Each number is 128 + 24 x the weight over the matrix's rms, rounded and kept within 0 to 255. Layers, rows and columns count from 0.

# layer 5 attention key, 192x192, rms 0.298, rows 83-103, columns 0-63
[[116  93 122 133 114 116 137 148 106 101 147 107 130 155 114 148 142 142 101 136 128 142 162 164 144 139 143 131 134 127  81 153 133 147 104 150 146  97 110 173 144 136 134 162 111 111 156 134 137 146 150 145 127 117 132 128 141  76 121  80 123 121  89 116]
 [139 141 136 126 155 167  94  98 147 148 137 111  90 100 101 153 163 144 116 115 116 133 137  92  92  89 114 120 133 145 152 159 131 138  82 136 144 141 151  92 105 128 169 156 151 107  99 146 157 120 102 146 166 101 125  86 142 135 114 163  92 158 128 132]
 [145 161 126 130 168 174 129 115 151 135 136 126 172 152 135 157 134 164 134 154 126  96 115 131 117 132 107 170 114 165 143  85 152 135 131 159 163 135 108 105 109  73 140 132 142 122 188  97 137 137 138 140 154 121 115 146 114 166 149 100 121 177 122 138]
 [ 94 162  82 153 149 115 115 109  78 118 118 116  77 134 109 111 161 129  94 138  95 118 124 149 136 170 117 141 191 179 129 126 114 123 134 123 123 122 116 132 119 116 110 160 109 100 118 151 137 140 133  85 143 110 140 125 143 108 100 117 112 105 118 155]
 [108 121 165 156 126 113 123 159 153 102 148 111 127  92 126 170 143  95 118 133 127 138 169 126 123 156  98 105 158  79 105 116 156 147 114 147 120 125 132 117 113 120 157 116 126  79 136 153 105 124 117 130 157 102 142 188 112 128 127 120 125 169  93 144]
 [131  43 132 123 153 108 120 156 137 138 155 120 152 152 125 149 132  93 149 149 112 107 129 126 137 147 111 122 137 120 103 117 122 107 117 139 171  93 110 174 138 133 140 202 119 106 136 117 138 126 117 130 138 112 133 159 145 101 123  86 149 137 125 104]
 [125 124 145 149 121 114  89 120 152 158 148 130 133 143 152 130 127 141 177 151 136 122 151  69 106 116 134 122 147 152 168 137 128 139 126 137 133  65 131 145  86 114 126 112 145 146 114  91 126 139  72  95 132 122 126  87 118 153 123 142 136 148 177 155]
 [ 81  84 107  79 182 135 137 141 117 125 124 133 132 108 103 131 128 107 103 137 135 108 141 153 121 141 135 109 105 145 124 126 111 136 137 151 113 132 129 117 165  93 144 138 145 174 142 152 114  94 125 152 116 109 102 137 127 141 165 151 138 170 127 109]
 [163 104 139 145 118 115 126 143 150 103 144 124  94 123  96  88 140 113 121 119  95 152 138 106 118 148 134 109  94 163 126 109 172  75 124  96  97 137 130 137 133 134 141 130  96 165 136 137  99 114 148 109 121 150 130 111 102 124 143  72 135 148 108 106]
 [167 106 100 116 131 111 106 139 141 148  97 144 119 125 115 163 130 111 130 142 112 105 107  99 123 153 101 104 135 164 156 126 149 123 161 132 147  77 117 140 139 128 153 124 118 114 104 122 148 110 112 103 107 145 150 130 164 139 125 145 133 141 175 118]
 [125 139 148 152 133 147 147 112 126 128 127 124  92 123 146 108  67 116 156 173 130  99 127 120  68 112 108 137 161 113 106  98 138 120 141 166 130 172 138  98 140 152 148 138 129 131 135 176 122 103 125 115 107  87  99 115 139 163 141 180 141 115 151 112]
 [116 137 134 150 149 109 127 142 138 139 133 140 126 167 138 180 105  72 144 148 157 112 123 105  43 112 103 147 110 156 115 153 117 108 130  95 112 163 104 172 122 120 157 146 104 196 138 130 124 112  94 112 114  88 202 153  83  99 149  82 124 130 210  73]
 [149 159 121 147 114 148 114 110 141 117 133 146 106 111  98 102 106 116 130 114  98 179 160 105 136 108 131 137 113 158 175 124 156 122 126  87 128 163 155 103 114 139  92 110 117 102  95 122 130 150 140 132 135 124 100 127 130  98 161 128 120 139 129 123]
 [128 162 148  97 104 113 145 101 138 169 147 110 105 136 133 103 151 132 123 102 163  98 119 127 114 108  82 141 131 116 116 142 120 123 103 134  84 107  93  62  80 120 129 128  93 111 162 120 123 132 100 122 142 121 155 129 118 145  97 140 131 116 176 138]
 [137 148 108  87 131 151 195 127 127 117 105 196 135 113 149 141 126 122 111 115 168 137 128 147 128 141 138 110 158 102 117 134 130  98 114 131 125 211  95 103  96 130 159  99 110 112 138 146 141 125 136 157 149 101 145 124 131 158 100  81 117  79 123 131]
 [142 112 107 134 124 116 158 139 158 111 119 102 139 121 129 143 118 139 101 120 138 178 133 130 112 125 155 128 128 129 126 162 105 152 136 138 133 147  97 126 168 113  85 131 134 107 143 148 125 102 137 127 111 115 107 166 128 113 136 120 151 132 122 107]
 [109 123 140 133 146 115 169 129 100 138 140 142 162 129 137 156 131  94  92 148 131 140 169  66 131 134 139 143 115 115 131 143 100 102  75 111 144 130  93 139 160 154 112 106 137 144 103 122 123  96 104 123 126  98 144 133 160 106 113 119 139 163 145 116]
 [101  55 104  95 147 106 145 132 125 147 154 139 137 129 120 136 121 148 153 112 159 107 174  79 147 125 130 152 103 159  95 126  96 133 158 113 115 141 117 140 145  64  99 135 130 146  92 152 127 141 120 144 155 184 131 135 101  78 124 123 144 121 138 129]
 [130 143 124 155 114 105 110 130 123 103 114 103 126 126 111 103 146 146 105 175 137 139  82 137 125 169 123  92 126 145 128  79  70 115  89 129 142 142 114 145  89 152 127 152 141 134 119 153 147 117 130 122 113  96  99 107  81 152 144 152 160 145 133 124]
 [124 127 149 142 115 119 144 150 141 137 148 101 113 116 143 133 116 109  99 137 155  74 107 124 165 110  99 159 124 154 120 129 140 105 135 154 131 190 121  94  83 174 129 112 107 128 163 131 103 104 134 110 123  94 139 113  95 132 140 134 120 120 122 112]
 [120 140 117 113 137 163 164 108 126 136 114 134 163 102 110 158 157 106 152 133 139 149 100 146 160 131 113 103 130 123 143 103 115 135 129 114 158 135 103 144 140 108 137 158 139 130 168 136 128 123  72  89 120 133 148 151 137  69  79 175  58 135 111 146]]
# layer 5 attention query, 192x192, rms 0.303, rows 84-103, columns 0-63
[[151 108 111 144 117 131 128 118 128 133 159 137 138 111 126 128 132  91 172 122 128 120 147 136 151 110 121 117 145 143 138 140 117 127 117 129 140 104 134 130 174 142 159 125 136 174 118 146 124 151 118  66 119 140  95 145 128 147 147 134 135 119 132 125]
 [109 156 103 168 108 150 121 151 127 109 159  93  98 113 140  59 172 136 153 203 154 126  84  91  99 136 116  73 125  37 147 150 120 111 117 121 146 154 159 164 139 108 130 114 118 121 126 131  82 162 121 127 100 100 149  81 127 123 125 164 110 146  90 119]
 [149 106 146 121 115 159 131 136 102 106 123 144 120 111 136 131 167 116 123 115 129 120 125 127 134 137 131 158 136 130 140 131 125 103 160 106 137 136 115 134 139  94 128 130 126 154  99 136 138 130  96  98 103 165 171 151 109 138 131 105 136 109 141 157]
 [104 108 134 167 157 171 124 116 156 132 166 167 158 144 145 124 114 135 159 130 131 157  74 119 129 146 101 147  90 107 115 147 119 125 106 162 120 169 143 120 125 134 127 122 131 129 130 121  83 149 112  80 130 152 160 108 114 134 143 121 114 108  99 126]
 [166 106 116  95 131 133 142 143 108 114 123 118 113 162 105 142 131  78 128 127  97 142 186 102 160 129 143 160 170 139  96 130 139 135  84 140  92  87 132  88 109 111 110 134 140 120 135  84 120 110 151 139 147 164 110 133 119 125 108 174  94 148 126  86]
 [136 106 100 175  96 101 133 130 101 109 141 103 144 110  95 145  98 133 157 138 105 111 127 150 131 162 114 139 122 112  76 122 150  90 109 122 101 144 169 145 178 147 124 165 112 138 153 128  92 128  91  86 119 142  86 153 110 109 141 144 111 123 121 135]
 [173 171 111 112 137 133 100  98 123 104 101 145 126  97 166 119 169 175 119 180  96 129 149 138 142 127 103 153 112 105 100 132 146 149 137 153 157 146 144  95 138 111 136  78 131  88 129  77 110 127 161 151 106  66 123 108 131 121 178 136 152 143 149 109]
 [137 152 121 131  90 172 136  95 103 119 135 136  87 169 143 137 139 121 138 113 117 120 133 118 167 121 149 155 138 135 147  93 147 133 143 156 113 172 121  88  88 109 153 146 158 122 143  90 185 116 102 146  47  94 171 139 190 123 182 145 134 120 153 146]
 [131  96  87 143 167 159 118 113 107 101 173 131 134 149  90 141 170 124 103 125 117 138 175 112 132 141 146 113 134 155 101 148  95 136 115 144  61  85 120 169  20 155 137 181  95 160 162 140  99 133 101 193 143 156 122 125 122 113  90 132 188 120 117  88]
 [140 179 134 159  86  80 118 140 169 157 127 125 144 129 146 150  76 133 130 123 182 149 118 119 141 143 147 118 120 141 121 173 117 112 145 148 142 127 145 152 179 145 165 144 157 132 137 105 136 164  95 140 116 138 154 150 101 129 139 156  90 105 119 164]
 [139 102 127 187 125  94 138 176 122 106 144 140  78 112 132 139  93 161 116 146 114 126 120  80 111 134 131 141 153 152 176  68 121 133 168 115 107 108 118 121 132 123 134 155 147 127 144 120 122 120 154 107 135 155 147 134 148 118 120 140 117 154 182 139]
 [160  60  71  96 108 191 163 126  74 141  59  97 163 101 115 131  11 103 116  65 165 107 200 107 157 100  73 173 106 115  74  58 176 146  72 166  98 169  95  49 160 129  47 137 189  80 161 132 129 166 128  74 137 193 105 167 120  67  29 164 212 162 152 154]
 [160 136 138  92 100  99 157 130 125 112 123 108 140 192 144 159  97 150 119 150 135 114 143 116 151 134 135 114  99 141 140 139 106 137 130 137 122 128 127 158  93 140  87 131  69 131 137 133 107 108 167 132 105 137 124 127 139 111 217 110 138 138 139 125]
 [100  98 161 123 153 135 125 133 145 129 142 138 156 146 110 121  94 104 129 157 139 126 138 138  94 127 123 136 149 122 121 165 140 155 127 121 128 131 174 111 132 153 116 161 159  85 140 156 131 143 141 121 137 139  94 128 135 124 176 131 134 134 158 111]
 [134 145 113 126  83 149  97 126 110 131 130 134 159  86 103  79 121 121 147 120 109 130  80 116 148 108 130 153  88 115 114 145 126 127 110 115 133 168  99 112 127 102 134 129 124 135 123 143 135 150  94 161 111 110 115 108 141 132 110  92 107 105 125 146]
 [142 109  94 124 102 138 112 126 111 134 115 126 104 140 113 114 166 130 125 105 113 107  95 115 113 158 139 108 158 132 156 113 153 106  63 130 120 119 109 108 156  93 166 139 131 125  98 113 121  89  96 181 163  96 106 117 112 155 112 138 143 131 134 155]
 [104 128 103 154 140 137 123 162 144 104  92 169 169 101  76 144 120 164 128 122 104 137 140 126 133 140 113 114 130 129 118 134 121 120 130 186 143 140 124  88 133 113 118 136 153 109 135  98 126 106 121 137 128  95 129 128 112 139 176 161 109 126 105 160]
 [134 117 119 132 116 130 147 143 147 148 128 140 142 132 105 154 106 129 116 134 119 121 167 124 102  95 138  98 138 134 127 120 146 160 124 160 138 140 132 108 151 133 119 134 173 127 135 128 138 123 131  97 135 113 139 136 108 100 138 143 108 192 106 124]
 [134 130 179 136 125 132 140 180 134 124 118 137 117 115 152 162 159 157 123 173 123 116 184 158 158 125 119 117  98 151 143 114 143 146 133 124 146  98 163  84 127 151 107 131 116 100 110  99 104 132 129 134  79 152 145 133 126 127 163 146 142 153 154 130]
 [141 155 147 119 158 137 106 136 136 119 121  85 121 155 147  78 119 142  87 124 125 124 132 185  99  87 127 143 163 128 152 108 107 155 142 119 152 193 188 155 184  97 127  80 101 135 122 106 148 138 143 100 135 110 133 133 150 139 104 107 146  96 110 150]]
# layer 5 attention value, 192x192, rms 0.275, rows 64-95, columns 0-63
[[127 107 150 123 124 154 113 123 116 100 113 121 133 139 122 124 130 149 138 144 115 156 128 125 173 111 134 124 143 124 136 127 133 107 144 138 165 174  91 122 116 107  98 159 131 108  74 140 144  83 164 120 121 143 149 132 131 133 173 135 140 116  99 129]
 [128 102 150 111 116  92 109 151 110 131 107 114 125 135 109 111 125 114 119 138 142  85 105 144  71 126 121  99 128 135 134 133 110 121 109 153 156 126 120 108 121 106 121 101 170 140 141 151 107 148 132 145 130 146  96 144 110 152 112 143 134 117 115 129]
 [100 163 113 137 109 135 138  98 133 114 127 148 113 135 125 146 124 112 117 145 114 121 130 127 152 118 128 139 169 114 119 125 126 129 120 116 114 129 130 116 139 119 114  95 150  91 134 144 121 106 106 148 106 107 130 135 126 125 126 136 144 133 130 131]
 [174 163 156 142 119 129 113 134  99 141 140 141 129 138 115 134 153 153 141  81 141 147 120 141 127 119 115 131 108 126 123 124 110 112 133 120 131 139 130 138 131 102 134 128  98 128 143 103 131 111 143 167 132 147 129 156 142 143 153 146 100 133 111 118]
 [110 119 109 142 154 113 159 163 104 138 123 134 134 145 101 122 146 155 148 109 132 138 127 153 126 113 153 158 130 126 137 111 124 128 138 106 146  97 143 175 155 133 107 120 126 129 136 130  75 139 130 124 101 130 151 155 149 108 126 153 117 133 137 130]
 [143 150 135 144 130 107  79 116 111 134 146 112  92 131  76 108 132 115 127 114 117  97 127 123 133 158 128 133 148 126 152 102  96 153 163  95 108 108 149 128 108  98 159 118 115 121 118 118 133 116 150 145 133 144 122 140 139 142 125 155 115 145 103 149]
 [123 172 159  98 141 122 156 144 164 115 149 118 102 114 128 104 134 123 130  91 100 150  84 126 126 120 146 122  95  92 151 172 124 131 115 154 129 116 113 114 129 136 144  78 119 153 154 130 133 126 131 155 133 112 141 130 133 160 175 143 159 146 106 106]
 [116 146 156 111 159 118 118 148 147 121 124 113 103 144 131 145 147 113 118 113 136 128 131 136 161 120 174 109 162 115 100 146 131 155 152 141 123 103 111 104 137 106 103 141 154 131 148 141  98 130 142 113 141 117 113 145 158 127 133 117 120 175 135  69]
 [150 136 113 106 131 138  96 129 128 137 146 134 116 135 118 112 115 118 131 154 108  96 116 133  95 123 132 144 115 135 126 108 110 148 128 157 112 108 130 166 111 138 146 125 123 125 114 116 127 129 126 127 158 158 138 127 125 115 133 151 112 104 117  94]
 [114 153 134 120 140 145 135 125 121 102 147 116  85  88 133 135 105 173 135 164 128 103 155 134 146 145 144 127 103  96 120  86 129  91 116 125 118 127 156 138 122  87 125 131 153 127 116 118  77 125 130 128 101 102 105 143 141 151 144 101 121 121 132 129]
 [114 170 114 161 128 105 116 136 124 103 131 121 121 157 144 137  97 161 102 125 154  82  92 118  84 127  88  89 123 152 124  95 161 139 127 163 166  90 138  98 124 144 158 141 126 138 146 126 121 145  86 126 124 119 163 149 216 135 106 128  89  98 127 143]
 [122 103 141 116 145  92 141 109 117 109 112 150 105  83 151 140 104 134 123 140 143 122 128 119 124 141 108  99 138 105 137 102 152 134 106 108 123  74 116 116 117 129 136  99 129 124 111 140 138 132  97 119 133 106 126 123 147 159 112 156 124  93 143 153]
 [137 109 132  99 118 140 119  93 136 118 122 132 120 154 118 139 121 102  96 113 118 140 139 140 177 108 157 156 101 122 128 118 133 138 141 154  95 147 112 138  95 135 104 129 162 138 121 143 112 106 179  85 114 106 109 144 111 131 149 123 126 116 106 149]
 [141 120 123 127 126 125 155 107 105 132 140 146 115 113  97 152 120 146 122 129 113 118 147 108 131 120 120 151 131 121 125 108 107 119 164 127 169 127 110  99 139 105 139 124  85 144 130 126 141 119 101 144 109 137  89 103 134 132 144 109 115 130 116  99]
 [105 123 114 145 140 112 141  95 114 109 107  98 110 100 111 123 106 156  67 149 148 105 104 107 136 171  98 113 141 152 122 132 133 127 119 153 140 141 103 152 118 161 127 148 113  98 140 118 145 109 114 107 108 143 138 136 152 150 157 131  94 125 101 160]
 [130 146 131 169 119 114 110 142 102 124 137 154 135 140  96 126 116 134 142 115 146 124 143 161 154  94 128 123 106 152 124 119 139 132 145 125 122 136  97 123 153 134 130 120 117 194 101 132 128 151 122 151 125 166 123 133 137 109 141 114 120 136 101  98]
 [129 136 128 149 128 104 116  93 126 115 103 168 132 134 120 128 130 113 133 125 132  89 141 106 154 161 118 118 136 119 119 110 177  90 109 114 111 131 147 119 177 121 139 150 154 126 132 155 107 113 124 129 139 109 126 145 119 153 123 112 136 149 118 115]
 [118  89 122 124 125 120 133 128 137  99 134 160 144 100 119 152  78 136 121 133 123 175 154 107 138  99 135 135 114 135  90 175 114 119 120 126 131 188 125  99 131 126  95 128 151 128 130 166 124 111 122 117 116 138 123 102  96 159 149  80 130 119 120 112]
 [121 100 127 156 146 135 138 112 116 109 152 124 126 149  87 118 108 101 154  82 117 153 139 102 120  99 127 128 135 171 113  94 118 104 130 120 143 104 115 157 125 146 123 113 131 179 156 123 126 110 141 106 166 139 134 122 103 153 179  65 132 125  96 131]
 [156 109 135 146 120 126 141 144 118 101 111  98 167 116 114 128 171 133 117 141 121 110  89 132 121 128 129 148 131  94 133 155 127 129 117  79 133 153 134 141 151 134 163 129 147 120  94 118 138 152 162 139 118 103 152 134 139 146 131 126 149 136 136 102]
 [138 126 159 176 135 157 147 121 129 118 155 101 135 126 167 121 100 106 145 121 100 157 158 130 129 144 135 136  95 142 108 145 154 124 105 122 159 129 136 140 131 154 130 114 137 126 104 137 125 126 132 152 151 130 152 145 138 100 132 128 114 106  97 116]
 [137 121 105 111 140 118 147 134 133 160 154  92 163 163 129 135 117 143 159 127 115 120 128 143 108 101 131 121  92 140 112 120 129 117 107 158 128 138 118 108 141 151 169 135  87 131 143 137 157 122 131 112 124 137 149 102 120 133 136  85 149 150 125  97]
 [ 89 143 133 137 122 100 152 120  96 108 125 112 130 108 142 156 127 112 106 151 126 132 116 137 114 134 157 117 155 121  93 136  98 152 122 151 128 131 131  94 138 151 141 147 118 140 120 155 106 146 124 145 112 135 109 148 122 145  94 145 133 116 146 144]
 [139 161 126 124 130 130 103 148 120 152 113 138 105 172 158 129 134  92 170 116 171 129 110 170 135 138 144  97  94 173 134 152 116 114 165 185 115 112 121 134 126 135 128 145 143 148 133 133 142 127 111 102 106 130 150 154 118 127 155 101 145 157 119 117]
 [151 118  99 122  93 122 109 145 132 147 105 120 152  93 149  95 134 114 124 133 153 145 104 105 144  93 119 147 130 104 155 178 131 115 111 167 138 135  85 145 110 126 107 129 153 163 139 128 101 129 127 120 143 154 153 117  96 116 126 126 124 123 124 100]
 [144 124 125 135 148 113 119 129 139 143 118 151 118 148 117 159 149 110 118 143 150 111 112 145 123 125  98 155 130 112 152 142 143 108 109 163 125 130 135  99 108 107 141 121 124 140 152 102 136 131 121 125 177 115 124 118 155 166 138 148  95 145 101 126]
 [143 140 112 123 118 143 115 157 105 128 118 110 114 171 122 154 128 129 146 150 135 145 134 108 114 152 109 137 169 148 155 116  96 123  78 126 164 123 133 113 143 113 138 178 187 127 128 114 141 149 100 124 168 143 126 143 125 119 104 126 118 117 137 115]
 [127 135 136  85 139 136 142 135 147 143 101 141 144  99 190 133 135 140 139 155 120 120 110 166  75 132 119 122 119 123 131 174 144 130 122 172 138 148 121  96 127 136 146 109 139 139 139 144 160 111 147  98 123 109 140 127 128 126 141 140 138 137 133 147]
 [148 100 154 141 110 153 107 150 142 113 144 112 145 146 114 125 117 149 138 143 126 121 123 133 103 139 125 154 145 123 147 170 112 148 145 128 127 155 113 134  87 127 124 127 134 146 128 136 126 113 120 101 132 121 115 122  94 168 163 108 113 145 131 104]
 [162 176 135 164 115 107  96 112 125 111 147 147  98 135  93 118 117 117 122 104 116 151 104 134 103 138 127 107 116 128 150  97 107 135  94 118 124 116 125 130 151 148 148 141 133 128  86 119 145  97 148 153 115 129 100 128 129 110 168 118 125  86 103 121]
 [ 98 164 142 138 127 129 110 101 130 135 156 126  91  72 138 135 143 118 136 109 131 116 122 126 101 137 156 129 114 139 143  98 106 132 115 148  85 119 159 139 146 130 134 134 110 162 121 106 129 134 135 138 132 151 135 120 148 135 106  98 115 149 129 109]
 [114  82  96 144 123 135 163  96 120 145 142 155 162 112 132 174 115 120 108 172  94  91  98 161 124 105 117 124 178 166 128 100 134 141 138 114 135 148 132 114 130  59  94 112  83 114 105  87 177  92 143 173 113 153 150 142 129 168 119 115 133 150 138 102]]
# layer 5 attention output (transposed), 192x192, rms 0.258, rows 64-95, columns 0-63
[[123  92 116 137 167  69 139 129 124 116 157 113  96 114 117 137 140 108 158 133 111 166 117 111 132  97 164 104 139 159 117 134 137 110 135 117 107 103 170 145 132 166 168 136  94 145 168 132 140 143 121 107 112 146 137 107 143 130 137 168 154 152 121 133]
 [124 167 111 125 111 114 112 104 104 143 102 139 137 172 141 119 126 187 115  96  89 133  94 158 116 153 103 184 112 146 149 132 132 137  88  77 137 134 156 128  98 136 122 108 110  88 135 147 101 139 156 130 155 112 126 116 140 137 122  89 117 105 133 150]
 [149 148 140 150  82 143  96 137 125 154 112 109 113 112 140 128 127 135 119 156 115 143 143  97 124 130 126 147 141 162 143 126  98 117 143 146 144 128 108 109 124 172 145 142 107 115 112 131 119 120 125 155 133 109 141 144 120 131 143 100 101 121 122 156]
 [128 115  80 127 131 111 136 135 123 124 127 128 139 132 132 131 176 121 133 152 126 142 123 110 147 151 142 115 128  79 156 135 144 128 155 122 127 137 127 134  77 145 134 135 155 140 102 145 157 101 155  84  79 113 152 112 163 115 135 139 153 118 151 147]
 [143 149 177 118 138 102 126  85 158 157 138 112 138 137 113 131 121 112  98 116 125 107 138 111 114 114 104 119 108 135 114 145 149 106 129 137 136 121  92 140 138 101 106 127 109 124 134 134 133  94  72 112  98 142 120 125 146 133 142 127 150 128 128 125]
 [122 139 156 105 158 132 119 138 105 135 124  99 112 119 151 138 123 125 116 137  99 148 128 132 116 131 110 158 103 130  90 131 102 117 123 130 165 159 147 134 134 140 122 112 178 154 137 133 106 119 111 163 151 158 141 128 166 123 131 109 128 131 140 117]
 [139 153 116 148 111 122 121 122 130 122 117 123 123 145 138 155 137 138 108 169 132 124 117 139 161 148 104 131 123 137 134 119 118 137  90 134 104 156 134 160  75 124 165 153 104 134  98 138 101 113 123 109 125 137 138 127 158 111 117 116 107  83 123 152]
 [121  93 130 122 139 132 152 131 122 141 137 141 133  63 137 162 115 133 132 149 123 115 129 163 119 144  95 119 140 137 133 139 121 116 105 117 158 170 135 115 119 123 128 140 108 116 110 127 105 121 152 121 144 122 119 108  99 114 126 142 141 148 123 138]
 [134 134 108 120 135 161 153 111 111 126 120 119 127 132 135 137 106 139 140 130 127 123  97 140 141 143 130 185 106 126 117 109 126 147 125 127 127 126 153 100 143 116 147 121 134 123 107 144 141 164 145 157 135 123 133 152 145 130 154  92 133 126 131 142]
 [144 110 127 115 100 138 126 120 121 102 114  98 132 135 131 111 117 103 103 126  94 160 147 136 151 134 126 125 119 118 109 158 132 103 116 123 136 155 124 123 147 168 112 125 118 117 143 102 105 139  97 147 151 170 112  96 129 163 117  91 131 161 124 155]
 [125 152 181 110 124 148 146  96 108 121 104 128 100 123 110 112 123 119 112 136 125 123 138 109 113 113 119 110 118 100 130 122 116 154 122 133 116 139 169 121 158  95  96 144 120 106 124 108 143 103 153 165 152 128 167 118  94 121 126 121 172 115 127 123]
 [146 121 117 151 118 137 150 123 116 122 120  89 145 129 124 118 111 122 106 145 108 128 163 105 148 118 115 128 125 137 131 110 104 155 119 143 151 127 128 116 141 133  95 133 132 122 103 122 129 181 144 144 150 120 155 134  95 125 128 113 148 119 119 141]
 [126 143 131 179 126  98 133 134 121 129 122 154 151 145 135 123 131 138 120 132 108 132 111 146 133 105 108 126 118 141 143 135 106 114 104 131 129  99 150 131 150 143 132 138 115 118 153 153 142 140 136 150 113 169 121 120 134 149 155 117 175 142 130 139]
 [113 131 134 129 114 139 136 133 133 123 125 120 144 171 123  99 127 111 133 138 104 122 107 146 111 100 132  78 110 102 128 133 145 132 154 142 160  96 127  92 108 127 135 142 137 134 130 135 102 125 101 121 133 133 113  92  77 123 153 126 121 150 134 133]
 [132 112 127 101 136 151 126 123 130 154 124 127 110 142 116 131 128 115 139 131 100 167 171 124 117  86 163 123 130 127 124 122 144 110 109 120 142 136 177 138 163 101 113 110 124 164 136 124 138 125 143 129 142 129 141 139 116 141 130 103 166 119  95  90]
 [104 138  96 116 121 134 159 125 130 125 125 132 129  91 104 166 150 114 129 159 130 124 141 126  90 102 138 139 153  97  99 151 134 110 126 154 133 119  89 156 109  90 127 115 130 136 129 138 124 109 114 126 145 142 158 127 118 128 121 152 126 120 122 168]
 [137 119 127  99 151 144 100 169 109 149 121 110 107 139 167 147 155 119 134 144 123 162 140  86 106 138 138 116 167 153 117 150 109 154 115 137 159 150 134 130  86 106 111 127 115 135 107  80 156 134 115 106 136 137 181 124 132 137 133 127 130 150 124 181]
 [120 111  98 144 105 166 118 114 144  91 127 126 136 104 119 110 145 109 133 126 110 149 118 171 137 120 132 137 139 120 121 109 130 109 148 129 110 118 105 129 168 167 104 128 138 146 138 112 122  91  79 123  86 144 103 123 101 125 118 153 138 157 136 122]
 [107 109  93 149 140 165 102 124 137 146 105 123 132 108 115 129 161 121  88 103 141 166 110 101  98 137 134 109 121 142 124 130 140 141 132 122 120  92 138 140 159  92 114 187 133 128 138 140 112  95 133 112 107 124 107 153 149  81 128 144 133 175 106 126]
 [150 151 123  96 171  96 105 103 140 146 144 153 122 126 157 177 131 104 145 119 123 137 100 125 129 128 118 151 144 141 124 158 121 122 118 132 132 153 145 136  98 144 150 110 137 137 118 170 155 119 118 115 151 128 104 129 132 145  97 142 129 124 136 130]
 [164 124 127 125 114 110 133 113 152 111 113 170 146 124  97  95 130 104 115 124 180 126  93  89 125 149 110 133 125 130 149 117 133 146 144 159  96 133 146 149 102 127 135 126 165 119 132 104 123 113 115 119  95 115 143 118 134 110 113 101 118 123 115 134]
 [119 135 146 160  98 104 111 127 122 130 131 118 133 105 136 124 154 125 157 102 144 116  97 125 133 127 126 141 109 109 103 165 146 155 156 128 112 133 133 138 117 126  91 160 134 113 130 123 142 115 141 124 155 143 115 116 140 141 126 164 115 148 118 116]
 [118 113 174 129 118 158 146 100 142 172 172 124 144 142 151 124 141 141 132 123 133 124 148 120 150 104 120 123 107 113 138 122 139 111 129 115 132 133 108 110 110 128 127 108 143 112 130 121 116 136 128 134 101 128 152 105 106 110 136 123  98 139  96 104]
 [145 164 128 141 110 104 159 136 114 138 107 141 170 132  97 164 138 150 100 130  82 122 131 131 130 140 114 152 139  97 111 111 146 116 157 145 136 142  93 134 102 127 117 143  91 121 109 128 124 112 159  88 138 149 101 131 109 124 113 126 109 134 174 124]
 [115 143 116 139  99 132 134 122 134 124 135 135  90 150 122 154 108 129 125 115 148  96 150 147  88 153 140 136 107 132 142 136 114 135 117 100 118 114 125 135 119 105 121 138  91 120 129 104 162 133 140 124 109 101  72 144 108  97 103 119 110  97 101 149]
 [116 144 114  96 141 107  83 123 144 132 142 147 130 151 128 134 104 146 141 156 120 150 115 148 143 165 163 109 134 119 147 108 115 158 117 136 115 118 133 144 127 133 171 158 134 108 123 131 112 140 141 124 141 107 117 102 107 103 127 115 149 117 121 139]
 [129 131 111 115 131 116 127 109 115 125 159  95 121 139 140 147 140 120 131 106 125 114 117 148 125 126 134 131 127  98 142 131 162 130 107 110 120 114 174 124 148 114 102 110 101  67 150 126 142 136 130 153 125 154 175 148 117 131 158 153 133 121 138 140]
 [138 163 135 144 130 137 109 135 132 111 163 140 117 168 105 136 129 149 116 144 142 131 112 146 130 122 148 148 135 144 158 134 114 118  92 111 100 147 133 132  85 102 124 127 113  98  91 117 125 118 168 132 159 127 118 112 124 113 141 108 135 154 143 119]
 [136 150 143 123 135 124 126 130 117 137 161 162 106  88 158 157 125 104 112 143 125 130 133 129 127 135 134 143 132 110 121 133 127 113 102 133  89 136 115 113 131 147 127 126 164 124 130 134 113 124 107 123 107 120 115 101 171 115 152 135 127 143 141 140]
 [132 125 149 132 160 134 127 141 116 147 147 108 112 135 146 123 145 125 125 139 130 142 126  89 177 105 134 121 141 143 127 112 147 114 147 137 112 119 119 145 115 143 146 154 136 140 158 126 141 104 110 122 140 154 123 125 175 108 115 171 136  87 123 146]
 [133  97 120  94 137 144 135 134 135 101 133 132 122 129 124 132 115 106 127 116 129 132 120  95 102 149 120 121 151 141 118 147 127 128 111 154 140 148 159 131 126 121 168 156 104  97 115 108 133 139 143 162 147 106 113 149 118 137 119 157 136 122 109 136]
 [100 155 132 100  91 117  92 186 149 149 144 140  98 110 135 137 150 107 156 134 125 183 134 131  92 143 147 147 123  85 106 134 149 138 138 133 115  87 153 114 112 143 160 138 153 147  97 114 134 137 153 156 158  98 161  88 133  97 131 166 128 124 124 100]]